{
  "num_attention_heads": 10,
  "num_key_value_heads": 10,
  "qk_norm": false,
  "tie_word_embeddings": false,
  "parallel_block": true,
  "init_std_o": 0.00631,
  "init_std_up": 0.0268,
  "beta1": 0.95,
  "doc_mask": true,
  "train_tokens": 1891000000,
  "dataset": "wikipedia_en"
}
Each number is 128 + 32 x the weight over its row's rms, rounded and kept within 0 to 255. Layers, rows and columns count from 0. Numbers have three digits each. The size before them is the row's rms in percent of the matrix's.

# layer 6 MLP up, 2560x640, rms 0.13, rows 2072-2244, columns 0-79
101:123192176157130109141095149135140135142116143126143135128172089086125135209114121085186128121134170085171163096093140106089171125142108150114169146107144160206075095082157113105115128109142201109115110117138130182106111131088118093140113142
096:118191091126121072165154162084104100098150187156117129107128090115113161108156106132133130133157131134113097069096139106103150164152115109113144096110085133129095140141107146125098058162120050143151123129087118112090124126095182101078155158
099:129087098148179120093138143079188105051006095073086129168121132118093065130078088157146169179121073035173168099095135159049177113176179125116126117119080148155146134115130144119101137183143142167176227128168168146059088079123092120110125104
102:144169112132150143175126171107086100179133125157139179058150152166133127079170121164123111123175175066128136100137129106132091092089146150116103120137129144144120083142116139176142091103126159134084071125144123147120127098119122150107177131
104:154155126064158137139114148120144140125099215097072124098107121136096136110191129153110133140097069100110161121059129109110131122176161067132150165117204088134158130090138107149137137128055135115090161107105133137175144112093145196161171199
098:033162126142151211087170133104154090089120150094083165130095078140132162075128091119116094188085100124113167153140102149109119106073118120141135032104119131148154188176085157152160138147123182076181183144134112089174123088165140143121126179
094:089135123112102116104077115117135123112079124097131123116138107184106111137116065156123083142107102162125050125130148191144136162125163141157133113141123197157141136059143089072131120107130143111112103112156104096138153173133087116112132152
098:069177180163164094158101135129132120105102144109102150099114128108142148129128089125125128137111105138106129178067147127147128053100181214125115130106151181160149120138155067146139044037119151138157138151165160110109096073100138161102092034
099:162109130082140161201150106123130076140092145143137124132124150092105145118091154073175103159091074157078144103110182164119174133054115175146201160092134152120145159121152070113124147133119113157157096175160101145098084139183128143070048198
098:074131140120041117174130152137198160063122094093087106139135104110114139178098093130105142089138130143084162118030096097175196079132112157179077080083135038125119102106131167084090132095110119157132104149157099140155116133150155108118214167
113:132129109156182071086098142199143180071150135162158115151122097114149105175110151133160102187106059156128094083072107172136184082147105130166150132094100129072123112115130166144135108159143135117078112120083126136072101096123128106078145082
100:116138095136137051077161116170204191120170095082116126155118163144142155113090116179214132160094133088099119141089111085105107127162158162118086168161086120147104162117103124078118085065146190123092117130118203139145126132123162185159151138
103:110114113091133096167127151088129141096090139135149136156126148172093180091154141114115077070124156118179091106083112110108141150169147131072117100158128147128101128121145175150131119109087162147138154154133131131077151059149118120089077142
107:081150171155106126108116142194099136139158149103156133150098109127114196049167124155166123141162167121133161120134149076121114139113154153174141123089077082074094160060147123141154159168126073126083137129143180119109156158153105150148112115
099:176171185110092071145213140090121129138115105092163129123188106135159149117138128094180118136096160099130088072107106193088167146111120111163160151213167126124105115137135160127148120122149075092209127178138162127031130201096108142146071141
104:157154121191113165173152126190168096132156156127112105129104111090162113141113161160116128146142064131139090163077129145101097155083127120140089176124118176084099122101067119156150100197086109129171165151100124155098071150099114095074154102
098:069147127121200159104132110097131105138097084119095099046137168137174193105118201119197122101121052108123132143125099129157109091109120120160131068186164129158105224165140107192134151125125144157189127107184115123166079145175088163066152136
106:091119093094136138099144168126088086216121123151175092093129093143179088118148148132156119178160135164134177158110107107121150133137117123172134126145089128160118114116189076087127149092147146153171142104129119167100102108112082147142094086
099:139112124116181122091120130121123079142157139161199141069124138088090105097119114129076138162162161090130071122187077191151088101145069143070097108101138132139082183146076157121124149148169122127086157150152192147124135136070142121161111148
100:051179107166159093187159057059142129189069122106168150144175130095151121129047116154130117146133109179141150115068035147115104137117096035114065129161126186161095125066087109116115109155147109139121103132115134104142109116103094164149124116
096:108183126141129147116093144118088109141104145092136145239124084135138112122117157104133148065080126137089100130138136106123152120179101102080107067194116153110113119162199137118113104124117151165118120169105141083080158142122168155126101175
098:178106056093129122109136117121135158144099105128141164094150108138140125159123097152105149098149135106133113082155192106130126084123131153106088108144062116163138181103141097179143115140109159176117160113119117134158131127021111099226156118
101:191110151116159155140100048112163111181118157185087117125176071134151145073124110068134117129144105157131144095101164166104174100139143178091115072095098085112093157095166089148147163147103125141102090116078161135096145100098132130166131110
099:140136146124189076111165151173199096171135129137119132084152106162150132139168143161165197127110137093157136135164116137133137111182113142152115127107129152138114140097136153115175132128126111171147131103145106081105117078117179181148125108
105:108214095161144106158146110098149088105139139145125122149063130174160192082107111110073112143079090129138061126109127093137118088150113092139092061072120157111113153114170144137111084145075141125152159116092138166079161111172148118184190121
096:112138135160164107170166141123159079180106190167138085165156115069077119097154137098099126068159102150170121123131125173115105154100182144087119125095136118120123208168136178162142120124154152069107163124170110144127167159078099091128099138
100:169208142181117140182157077113143097139126147086147141123106165068145113095133121116109101170098185149147145089173161137122146145136128146107119150102077179135149154168121144122152101132081109099086118100119168127143138100104139134121099111
099:099118161126078125113131048161115148099159154160125100180092100144188088103162127150102155132117145132133136115167182111070061120132130117119194090092104127119135120108104123105142066140130149119140116112146130123119133082140146093168115126
101:134084121108127114162144130108111105120169087068141187175089138137158182114157035185119125141166176155136099071183083159112185139170181132164122135166070108123143113121119149131096103131123152110181130111160127097084091103157108112098166140
106:176135112157145158127105121116097102054109142150145114133143149148124104093173106105099094109063160148126129120126155172111102141188108121072150144159129087193113112119116125130152143124154165102092102055176162099105118093114099083134162134
097:133107128175128122134139068108102166152145152186105176124142143105102114118087124141140081141169093135143131119094130103138084072109128106152170095077126129160106081094137101080154116189147123115130126084115105122120181119101140137111146114
100:159113110116121156154129049133139194171205156072130102124121207120175093082154139185144059115109107173145104113098091163134082132124087052146114195126137105137136143124127194111086140160113136140124184107101073097126185101119158149144106114
098:172160146150147099174184140181132196091110097172177142127179116207142127081165131099113074068128145138160132084114054131141088138074128084116120060148108153128083103142118181098105133170124143215121118092120097131122168165078141142125130178
107:159125093150158098139107119093174120137124128132123130113110183142115114078122118112145090136132111121194163146159135118097125074191159143167144143185078102109143169135110180080163149167120109101079193131118135111063149108192064127149067087
103:180163195130105084076108145133088126108080108123124147158181180187171098124191126164141149138144140109087096074184045171137089153142133161104154151097155169099122175149146115147123119095061076116121130166077135150147125153101162169146121039
102:165071153087168097100105124097150167081157141101141153086128166108077109121125123123108144147147167145171111095129129157167150191199160134164128146117114073082097101128103172193093102185162163090116116092128139131135135142167128174122160113
104:124086128139178138139130115061167216142114141166064161161091138114129146092128094097131104138120106124163140051073096158159094154116200138152163093110129145135151076081149153120130092121173118128088134066158201079080135108086113152169112136
100:131094159142191084127156116128247104119105170201097147064160173147087143128157118154123078111155062168137067140117070089167106187139177103135167141144117084046123137106100138129183079120153165079101145151168130098057115110118175120097117107
100:103124140100097073066097057138150111173178140147066186155134159119145156097144157145085126134187108160136111100133097112154085168151171196151135109144159085119051208145134182137102139104117154107147101173070094123102109087125102192179122196
102:155128100116184120144077176117161120202126105111147176136139109092134114099110123144111195142127145132109125108151169155078132106173095102112086138079075182103039176135174110122152062100121148132136108115099100073162190077108137116114110178
097:129119161141079126177144189155085130163137133102163120072110146120116127140103147084105088104143134129118082155136184116138079075169181094099139119101170096167103124082159127112125159141170089097156110088128149120080149071076122120124118115
096:168058084156131093095115151141165140173088102190132119103147131124121107103148129085114126112115146165181156127109201052134174148149135160122175147157200112109110139061095197151127066063152123102140148117123071137145129132179124153150078087
095:164168141133164132131154126120108107117165117098154177056128118170157186095132114125180110132137107168100117097119166114134100186099188093103104102141125156084153180075149098079157124074153134147111146134107069132111097201117188171127131077
101:149117156157107164133164136162095130173103079181147112126182084064132094114108133102084173090145147148137174085160090126107106109093104119213170129119145093172125121187156101095147064093131151093163113132111112089152175091128080076140133181
099:091132125145098209046114091108121091120131141093110074078186095079067166099136094095141143144131144166092095096139082164148145126069142179148160105173144128143194134096101159171100148149178047093167102176088101173142109117125181177165148141
098:114100067110151136089152082184125114167088117072121115132115147151159087142195140140160106073125156112127119079122143074122047168173121162108071080163151161120072123081114157165133153152074142126141129150154121137123151175155140127166117168
099:131119155173138176131120126103127085120111117089087178077180100145105123111147129105157081147118097128093199152122144104165130153141164093076098143114087136122099119171187156119118107181063121112156144098061112161116123125127122114156166182
096:128081110129120089179110175134165129111148181115129147138151096129180110216121107151113142121172164125125179128128171103105141154079109106084124099095143100105199123160116159104144130124118142052148111067094108151122134077110126131171073166
102:124121111196131175179135169157134137177067148133111192146116105188134119141101142163169125116098134144136198125145130109160165070141164096102103115199155128107188136152096147095143126161138140083161089120119121177153162148125126123166111182
101:097141086152142127121127141080136135080141151129115059109114107183069118134176124129139112181120127114149134083098089137160159155168154089118135118106094157158157107152165075137154127144164159142110118122112083147096097102123118128133130151
098:139139084112119105111108156111150170114115136103163062189093186099121113109139119165084101164101138092149106095184095116116156127095057143120129114119147153083099168107122211119136128119177146131139058115153107104125085159091160095142138140
096:126147176107095174102136115124222076143125156120192138123095178090095087176111090117178067086144053155143128166057153082103061162118149103080181098103160065103106120167125134129086156154136096073130129202104079159101071106125149149184156169
099:084150177120129169141177175109141123085096132194120122084105186177125069097148125157124201130079110126167157085193143138126152111195152116138197178099186173118121150142110114126136171046143112124082085140174157184142107111054120091075154144
103:051119121117144108134186102126150063140101144097116149139115130144166115128156206060148082117158114082098129163117109089133090130173138123170132159145094125037092087137098121154114063083108112120100137139096169127186137064091113150139129092
101:183146136083115129083083103167071139132124156132086126163144142162160175075134086124143119116162072120093109135118116146151086115134088144096111123111115163129095152091100115094104159109116163128118118133139099076161147123126118157115092139
097:132166149095210120104108135116128141103108176187122054155064125101091155148108188082092143068095122074191112112067151100126087125146085155177145105078157187120133133098126104133124158130157160108113088073143168154148092085126113136068158127
097:126172173102148152162119099156136137172094068161123094106146094147151130121168089109113139055082138196140102122169104168164142129091119141089092100158089139114201169096119150152148172136098139166085139126151067141095194126036107122108150169
094:091074143142074135178133108142137176112135074141110098107128083093098123118158127143122161126045082125103152132092032137155149184156124080126110057097170156116127114149168233131131057142094163087132102069107120136135157123091111141088110132
107:150118173086137125103166110160144078129078091133177113101103126166100112134126074163112157146188139140164090069137197127137175155128105111155187204107084070157133077157148192110143168084091168185169087119139093150126142132131157134153139139
096:124120169159146085072148150077103135129164091119140106120102169105159144110119141170163079108075144144129094146110138089132156180095072120131169103168076184100149105135067072140107108132153110150129105173156104101142126153111124153156148120
096:146123110203135137134149160097140125149101173157151090154093146088139119151034147152092135188076087105190151119086131124127136102069138158181080163115151206144159137139111075188144079135123096157069109102110162145091148139113079181170142101
104:133100160120115166190164110139197119092095175061174142180149118074088116077172128101144160129153159137178146072066177117100129047117134072145144105142085114098120147176125102186180133136210091130088157138147129119105081166179043151071133174
102:160180131126149070086093170120123115126134141040137101134134097129128182149155065156111088166161080111167123072118155157148155094075098112115171106140166079116119161109140103122117129147155101111125112097098140096136141121128152100086116158
098:133120113113063117160141143061100143090133102116153087132166103069107123176131147137126123105143146111116155128156163149099142112136160138118104080158143166086133117095133110083115136093099120120122122139104153142136140128110106046135138129
101:151156090078121115112143170063146094082123099151171160175140142133190131160144126153089102121089130084145130117128121104076146156144138175089174174147081111117120117173138102105105133090116073129112108107148140104104156118108190128097122132
101:213157117132138156116133119103159116099114130136088100106121121115178121152130189174141103081057190149104123153095106112135103111101082134120096154125168133083149082141113186175088101082086136088130123127142110114157114150154126111176142081
099:143122139114130168189159135154091095133047170134069134141045088137104126139082174140164076107146106125100154115146112119143141144141091133100178095151138125148129056069155083135194145142110123101146115150146131125180099137077117117079170135
096:152148154165142071120182131123101083130106072156094152150086126116071078117122082171031165151131138096134123084106115139163082149171084112115165133129138173193121120103100081135117169120101149132147166125122144130116179089020149143095153129
095:117133079133150096115187168097187108120161111114119143144159186106085084115143102133108120139151109077183075119133123157168083110154113123076067057131186121142107115129149133166087099104136177123169120050141099131160109079130133152121100122
096:106143121091138116115127105100083129121166150102114138061097147152131161108122148169156114181179107081216085154129169139142104176127121114145172088124098098119131101131137107200138108139148176097112134165135099156089145100130050144114169072
099:071140155078110091142105164088103170137133119171069135119117148143114152126155077135069123102149095172166124144152193172050108123165135140155129119104137155152098157123172126133185124103104148180141088174175101158140140167152138123178171133
101:177121127112109155093125112109133117084139159108191110086160132124120141168138153100137065102103154130137084181140130170129111133147142105108113125148107092187183088122183117080112139112096146094104121087132183100166140099123106109125159153
101:080179153056176114141073152104102150128173122152106098144108159138123144143139140103157090142183130111092174154114144179159065195165096086092154192111116106187164129117158129112098168074117132178139114092120130117113094099115113043186164214
100:121109154074141150131093100149092145096154197143138061149113147149181166180113154152171093100122099154133120065120098072183117082156161111118061120104154086069158118221158109075151100069057148136129117120099133154141123080143178165106137158
090:141192149108159116148103084108138081063102172106166159150128103076141130099121184097137127125185153069092153124164118153178121163114120123113122143154093128108136107149134143109123119157143110126145165135114092089181168066133115160136169114
099:140139106109196084092102154158165139100068162193119143195067148143106164157188108106164143093159134143106108111131151164146065168115150090069087105128130089135119143068171100081126126118118154145090108164147139135139084127045097107164139159
096:186143061130069108141137123092132108118086073140115130160146090122125136145094116113123089152111172120089203090147139113192172150129118127112141145153152143159094147156120126153085126155084129133133121148121159148143095138111139130078201137
103:132066058113120114080138131106129168117067124075132169085137154099165117129130181102130155152086101126106108129115175137132121120083140171105057106143112097093088109120146095145140162178135128122080105164219169121156157153117077138173076129
099:142160154137109182160174101155151080133115096102105134155073144142157133163086118102124083108138173154173126128041157156098100119187097094107075145144142142143086097088126153105139096169162154194071105126147121115102118096196088110168162140
107:080137146136206141139116157159110169157126148155159192144118156162139057087144182089128107153062184120172178157104122134157100075135128092161118150124124141117102180142099095140155114149092094114096119077165157138149086121132125096113128122
095:166189089135128131166148123128150142140130141156128111113116155106167169121059151121183180147151156147086107159156111126080111079143139166111140127145110158173042162124072086156124046158211152105176123154132192081109107171153135139167143120
105:132075115121086124139129077139121068134174079098131214171143123179130100149127118171142124143140148112096174184121105128124100178111124072154080134105068123099120083136149159112100095156124159120179111103184158143068113136127129097180147120
101:031159128159133136181103133069113067112113103162120126090105070141131138147130115141137161185104130158147133080061202090098137121107094106139119147097157145144096206156102147211146115116092082107208127119125180115150124139118123129147178139
097:135171167147171115052136137150139092118106106178115060167148175147097139118170144091171150144138159135121166082113123118099112128131111137120151146084146168085150189141067052191093152146165048106145097110166113139156125211142098132128057115
104:095178149102184135184125123143112129147162093107055149076121106121167097083138141106132142071115121138197096144090130084115104156107088151154181124189167155084147142068149105109143105173151115084089151087078136132109149100111084127131217123
102:187145128136139130147126146112160182109106116127110195112121105093122110142139104120130141169127126144114092074117116096110137106106133119099126105079137107116106150130178142123131206144091122118186167125141122118148151123137104126163165128
096:101116114146105136125141160153136132114152084113114161075129169162107162093161145139194086086083114174124124075044122078154074112133102111165128139141106110175112138152113115184126150175178141177122094157149143123099192101119133074129176147
095:097082141094148119121140149158140071164171124061125111158154161126096132094172152101079102125072087042143173077097151131161176068118126059158107105142156132144155178138154163133091110146090169164105131144148144112059156092105088146092107064
106:116090147094141126141142174106163189122154147136133108143115091169116108114145130156177084119148067116096130103151114139131095087183109090146158122146151080121111104113108157088164073152154178155138085129140131112111158162119158128169104136
097:119138109153184163195121148122133147109128121167137138084159094132088132045101122080140158119121098157123105128101061099142115157095100160165139124103112154101094116150121136128121148145144114120170126192144126140171097146137227129125071220
101:165129128092118143080140092192158129160160151147156115151101105130093146076139153149135144137139151154120114182161117130090119102069177037092085124127130082170088102053199116173116128146122134075143099138101185173117097109148123107168180095
100:134155106149087102083147153186121130140128118080066180102120082141154140105118141072129150098098116135105137173132120084126161106110190120181073126074084135179138093148175139172158167161158157074185080123127116125143173076105115123155122172
103:083121133140133090051149165168111135100093125149106124125110104099101134086087164127137127198113107152171099094131130117184157110101176169128101124132117153132084057153119107128154171137127125062115143102167134160117099091076163144185115169
094:133112128121130134116157128144152115142172137128088111141102123086117141157166106104149092151134152153149150146199067138066138090084172155129103108125146226104147159144097117087079090181141100135169157137138142126104125160131098085145152060
100:118118161148131147069170099155189129151087109106147154129170083097140154107131126145124102108105160116117095119100101108117145139128076170158138120113176082127090133112119145065174120099126158115149144104171088126153138139115058156114085135
106:074132139084116150128174141126148140145172170167128147139105136129110159117150111120089117144163091106125128140133138117104213150133099047111117120127138139149131081111154137116128101081133100078167136109112074142144140100173171160102080156
099:158100167145088105100111103125107116084183155171171136157171147124119149116128111063111097140167181127141062122104200103130135105128135127106143138172129152121081177122125130174072133138181067103125075133119149138163176180118161090094155135
095:183091119124095118129085157181166137137161139062117136099133157063104094119058139108185118141143150131126190135155152144128117079125174164111100112113136157120129110119149104117160117126118119166144107129097165129137087093172062145132127069
104:135203090095094174058105166097107169051112169115122172165153114141134113128072127140161106142152104141104111119154118063142100103139132049066140183104191165108127160162141144119135157083126058098094096153151119114153121139154152102093137145
098:143141052155147110106168088113138091079110147123140148132170100085163109116141172123132147106103012167107094182143111123174116093188161129133106142130101171188067177182130088127112130154125100168122076127104175109129190115154169151150117134
099:125099101179134126127137147142138130139098136179113118078090165130191115107151165139158156155109137151165110109123119131159111080060076106098124181162097162137182114116146087144165125149208113190144122149151145113093163079101091137165042141
101:104134113102091064165133107099136164096101171066178131133107116161161079103103177099134120130146154127091086155130125168132091206142089168128212126086102144170105119155126083063125168180128124129144127157147122166133102141163109110142156162
092:109103200158109143103091120106119069128122112136135168155116171148136109102131159170091144213109112119121100114104116119164149097136094115134176178139180137106158180111117120113133154176135100159149126067168172123083145153136126121187133094
098:103158133142151100142105099116175105118123088161111181156117118090148065166080133099112200116129115084111104140141034127128107100119186218129102135141084114124097173200133140154178079086117125132126117112109141133162153112138077139066126118
102:141123118106146128164091132113138080139162105126145086153173144181159157109093113134138136122145110134120174143122139192108157149111164114128093104125107090147127200153088097145164130111084144100072095095103143161177123205096108140044159122
095:124131116177162112114184143141126113060148093184153076076132125177148130132074114128139137119188149136166114162158112145129102165152091113126148088106128159046109178109073163135173100147148128118117136071190135170144143131154129139120120100
099:143193074119135138092172164068162150127157114109116204126119129114145167096063113181165126049134139095128158104078115160124158142115141107106140119157161119088108160109108136117117073138107083123173195127107112226138176148156194141116132110
103:129136096155091157114111129151128109108042125108120095144131123148115153110147118102135144163134123114149108164074151139117126094101137144105083145154103148119124117121103122050110069110184052140148127132156158126100141101120198108108175173
102:075157174128151103145133159145197146148166149122123085154130116165128133135147165218196139101119088067113122127176131111119102120160171112144107141144174159089104153159070184075146151131129204131149181138181148165131112113125115083138137132
094:076131151172188174146109109106114115127157105131164187128095066139127034148145083067131099129167116115212172155114151103090123076173145141154153164131105193142147183088170087159099134172152078142125166081113094112087129113219138130216131079
092:083115180165083119142095156104102103138137108130086174147109104112180123127090085147116115099120087186126163144138150101142110171132126173152151163115089104190131114141091160048101130106103133042109156124123145105117084118060129122154107163
100:078099170148159117144114159194118147141079132107155089147131139142096192185139111151119149110130148163139084122095100170111167135106171133104187157146073123120092109145205168055100167111136102173157109169100127146086166089169091108192124097
097:156092113132171122109184134156151136107172150117123131176099025074089108133125117069137125120106137107101147060174119141153148082174131147158122082061141161097103117094116116153149107100102163095143139104176140101091115123068170172144121145
099:146114097136171121124107080194054165147138107125131100103143138120137113122120153155182113158145161173165148079108151087124168095163111098081124100147103138116123096121133094101185094106141081183125066114093104097087134131095137167159126124
101:143136106162177172164131144100136176136083109143147167156176112146101168138120082093154117104105148136100127133122100154163121130149105111207163190124106125174121104167165149115220142147134128082065116133124166116166063079088142125087100150
097:130142076165108094161174093135103080084061129151136153131183031143114108116100126067085116193191155135149160077089140131159135151109139203144140140118076155078176186187131184161147092074073176155073069095126101186115164102097186125128137148
107:103169068113141118218163113126159086104069059180096094111097128180166048180132164138145168133116126086170170150107117111178143152134127085115089166162142163091124140111116137105109119161134137157139116100085120174116123057131092137175105162
101:089150108169173135145181133115098131120136120113071194073105142124135121129113056157109077147104058151124138185157087091162139141140090125125162137110135136129081166150081137121160102058116128090149177136106110132150131095117105098171073120
099:127144134103093134123090131130126096133028164135125123161203095111158109140162127130102128114134080149131114142061144143117183138091175206127139128119104160134122146126095142132141148126113074135106171080194105148126113132196155103086092173
099:106123070112072091172169098170132072062070120120183192177156144114112171117159163164160100163145115098139147175140121116111117164100159148137100137140103151124097144146160149130074081142152131179102100156098173162090124145155155118081102131
098:138159107150151168120098173110161090152077151147103160113116160099110179161149145096119149111112096122103116131116128091122175099059177134106109131117142167180103128112135182130169105162107124115117181079119164146120094170121139113209174129
096:092114090102131167149174118162099185105156108124181118104100123116191143154077115052075096072102110173065126090086160122150136134158123161149110136147164155082152158077115146141200148132115134171175060173040086141144126153117116102127108164
103:170133132073136106144121137169121094181137150116132151071127135173094113198158073143128160112149113092125121095107061048122138128191130171196119140161165109142180100099155100134107185140090083143191063146145086133091052102159123091136109102
095:103128185135143180092141095139099168097128119155100105164084155071073108171150179119111110155144128195119115130126141175177123093131093061103118152110110129111094107116154176133113133094165156101081094169126086118085091127099142170110125150
103:070155096123130078178115127132168102142127126058139168090097117094139126163142146145146097141107146154155162086102091072127133185117142145138041111110181102127139063173112175076100148090147135176102145199107077105182148106157203080056140110
103:159125159174144137097098136078089152172140159161130141110078135176107153111095183148094063099151085083130140130119174096134145110103150135113120086082113162131146132136095195105153177092092100143126126131087095155124183104159104133160171075
098:123108112105135111119177180082174078095100123120134145088056130150168165100092202080128109145111134079101130207148153142127035186145101159067157126141111135089127160150119139139144113148087064176110182153169192152120084144114146126199095138
093:118059113096142192116167070142110077094147154104076131151129135124130148124159151187157123093116178110145126115102148127133101111158107122073165159058103154102128112052105141094131124121098140149139167167108115160120139100152183099108127178
097:113124148180167084133157147144197174154065183150109164148158100178094179085175115120158178110148134151186130121052172153084104134085245128153145081108129121118173108147051145133177171125164127131118145151113112112114134120168099139164140099
097:087177131140128114097136160089132204170091101128155187162086091141160088109111119109131152167137101178142067192138120110156206124153202150174139188111131113043110223094079167115170064145144134148112154165143130195121061146130092147145196103
095:167143117166157117053087159147118132153144030136190144155132118124116152128108149102101151146134148109117150134121131094112143051125148156169140095131148137154143101135078128158091082181175104097168117098118119145176153089192196172135142047
095:100153142143158057140149128124075159093117119107109132119200146115149106096129136160138150094113126129114099165162146083146152092143168086159112126138142135132119142134049121174139096138109124141114122165089138177132148165057079158156161148
105:167111146169188137155173159102128124138083132132166136141115156110090040141118154134106064126157144134205112125106115111189152148047109133068183146124108161066157157181167127128183051062155068061086065108139125123172106189123137126175151097
094:109157132104165118148130164170126151152108097133105158195099166096149156118049135133108107139105107077160150107133172180131144181132132166157114154098153181118143171123142078161138216137134147142129174110159124094146128139123125147133144160
096:151119139128139121090142075141158154056168114091122174115131129097173164160129165079128084104115106184131113106151139141117108129126146135129124078123167101181177116159169161141148160077150180156155164158130170128163095150135093119158155133
099:147126107125142132116121091173169135132156061126133107180072146137155101096146107168145142153187122107141140135124149112137108162123153122114118133144151157121099083150111082108088115129064163144193109107112109090169127122172139134149168170
097:135086163139118119175158148132115105165102120128092097119159091136085135165121144099128116081056114075109098083116141174095148133049116111096154097149117111062100076112086147191072146107138117124054134170142161143184174145130072141107091161
104:165119120124122126134116122149118136168170055169084094114152161187085106130132174059110128108102130126140160118113151107103162102145094114101161121188124142114161179113092157100130149131149075118148170189130137176110115134203126091167152150
100:143154176183104116136147105138157149091087085100176089141113106107201152124082088093147144056175106106100104120151094090143128122196188105091105135056117111096101108083136171086134059101193106140137082059128139132127107142121136133070115152
102:137091122141215167134125124110125158115125133047166150115125078134111147071125208048179158121131074169069148109131142103124178095139118134083203163152119183141152140133147090144121087154127064107080147105155125163057079056122106195134114110
097:092187155121115109132102119194145134137221119146165104031091162104121101122160145126111130102142132076081182197175167098115135153098148115067125114123105143168101155128090103149147121123107112126199134127084165155196103144196131129130129150
101:172116092128142110165092192115116158127125103116137171113065159221092111205146151092083124137136120150179116138109167149137148122146145079127147133172168078168116096094122126104168133114161126163103116057090149134145121063120123129088150146
104:104090073172135126086171152120173133134161049155119126146093153179157136126160124131059101150109145120122136146077137171143139096179105138151195121141144105189151095121095161097153115130121094142175100122124060132181060173108073141082107148
101:169121144154109186111145156133090154119160143098127138103070079185076122169161168117106128142119102156103118106088125192143194074194117079140156094144121098158144073134138122133159094149108177112149137157075126127170141082150135060117162188
101:102102163138188130150121120112083105109110149153184161166138128118159125085168200095158144145088126185134166137092094182112173122154066158069118151147130156117111173109116111167088095102112067122149103088147123153146144195082149100127123134
098:129100181163139130115118138121110094091145123174180076105156126127104078136078110063130119209117186141199150137094126087099084135101138148128188098150090150124122177100161090144062125142147077143133163162147115152131182101117106134098111097
103:135091145114121091127106042182079116110149146129071139136102112081150093096130117114143140128167068108110094123109116144135096133150147105086097096090117168097062072073149131183113141075163135061159223195184100131131152117100158101115097169
105:164173117085144086099155115083119111133175205065145123118112148129108132126201139112140143125121129122132092116067061082117152199125136178145071090097082099141155167118113149080188162092176163108127127156150203117110142168139104123114143108
100:100164070126113096086107173129138083076150115095140183118130150138132110174145110153175065156100179144126143131168158076200123120082188144130145111159087068169138138100113141137128087062123103135122146110156169096168170145119131114145127170
100:152206127155127123107174115151119132179115143175109110139175172142134160082179122125090069097077070144173186035149112098141094126087101114144127083135134119133132107132136145132078135133128161163176101128141091089060143096127127105211096163
104:154172102095107134086071143095084115158132059177112136145145150097135084133133128042132147131096077167122161118085125185095146148145132137108148109122080129077112168103147101133131135209087158155071111062122163130111073120177068148118089128
108:129134107056103155109101102100127177131166103142117110120058115110120099131088092097136113159089116117156170115085138138116162120108122188125111062138050159164134092124158187114113116168207142142107075107159130129113130133161104159197120205
106:123107079152153182138088144134087149162092146143093126151085125207154132154101129120140097096121061127097131081101156086102138111128122132176097123130142108159128082141135111102096097163092072157088126129101169152114085177047142162167158164
097:105097158127132169073125174123153128123162097125157164162159125142172159095094105157103100121146126110189162104163123157107098137099058180128177120156143128089172129135142165165126058094120119180182081156102105113114123067177130158134126126
101:190085136152109190101118132116138187184116156084145148171159101153154095131093112197143158132166096125080136159086059132134080183160086159109115093071084135122171155131122187086112103183118088157187136087169173124133114109151176099159122126
100:162110048079149107085138055088100050121151124112102153102146101093190060120131147112142181150126114126117058170154114058150127127137107125099111166140096141158131126133176118126154129185071101126164083151144210194166105113120102169177123123
098:109096112106155141115217141119107169080091151150035124139096179183086140068108129124156138147149152174125111161118135110090092103101129162194146109152153180149156140158144134085116102092107116151121089110128173085174108136144154169156120092
105:105102098120154145084094129128145087128140151117168107104158139080073097103100073190067120111125073173101114142144099085166192113171114145176165107185168137146145129116133158167185180149109062174114121107154108114107073074156160163173153195
094:162044130138172116183066159156150118135166106121077170145139191133106108101096110116175135145121178114179175086084168137160131077123170099134135078136137173078122102142131129113130136062082123204152091100101179202160149116088144138169103148
102:103173119142154107102118121166176115136105176165171175139147173116144209153112086096131113178145094085176118088149110121115142175166127123114100088098078127088120135150091119017130116114097085178148154141192137135095142094143117174119106131
099:136142105121132130128137169087096110140119154164080156123168149119113136098080106093107167150187145109108123088104150084109115149165124145078183141104129163075175128179075169092116139080167150157098081140141120146142137122155170179105124138
103:094130110159107153166169175143131109116130130103155135109178117117118204127139134132127124122142193147157106139175116182148142124144064137183163108126102172147142170120073093177127129086144107121124084135083119142090091159097150149201177145
099:219115137157151062123107143169114153131134135126127123131116122065165079056226183130036089077137126150143130160142146125189143094159128131055121110093179208074092081131144116167139192123147112137112170132110122100134147134132120190144115110
098:127169127084147125144104097132149119142117113123096140084136177094135121103122075164088188130098185108105118076144115122117133106128130149154206123067118197153149144124102112069106180148162115168123126112133093131185106102128133088132114111
099:068089147122085149130067128125170112112066194146142147080126148129125095162140143092077106126125114090145105127158165147158129137144107118184080113110119161109118070167148134100108129134109143110143051128186123123107108144138151138134151155
098:138123064146109108132140119104142158084122135178172109113124139105124118158170128074117133154099159074114167105180147185141142123119128171096149148176146157143080158140140112098157150145173109050107182191162121186129168153108127144099191054
102:118075142115142163134087069112150112099139124074108099096161102171106106119107150120115123134082144181137096112071112166167117188123148118082089146148169145130146128126151102121121115156148086165102113118103136139131169123147160255160139180
098:156113170128167078138053100168081154164114124150072133116137069142142130062070135133191141102124139169094153102140208147088112176101090127099119121068136132098147169163110112195123143121109138163139148086117104127089062146176155146116098139
099:085114083079105117177172115143155096106169199114099193123124116180106151135114152126151143093208118132114130085109156039171154152159083132140150091079112141182109136166115143118117154114095097149127149127198082100061146135131112166107119115
106:166153104164163110141163125104082153120177077114146161115149095200124098149133116117116122148160089130136042093146179112143104130137095165073098141106145076175120103084209137082168109126116109105140141128089119148191132165174149121128184156
098:119080167143112115146081134112077122103099180152134112126161175120177135145163062119111124122095144119172104130085115157099152150128145073132159105141150130097088115151218149152148147133129119162101097153154099067132102148144174150133144139
098:135120125130172132093121089048158146149112126120131167177136173102132121117136127123197132127081179149146104144104119169125113165178140202137144110074105098097160162131130095132113118181158093114145162177133125147135055171135173176157117081
100:125093138144114189127105104111150188138107161201165076086160155143136168134147151073156066101137069127151101128116124173106132102107104143100148069082069164165132170167124117101113143120174149089112117164050093131144138115132094119131156124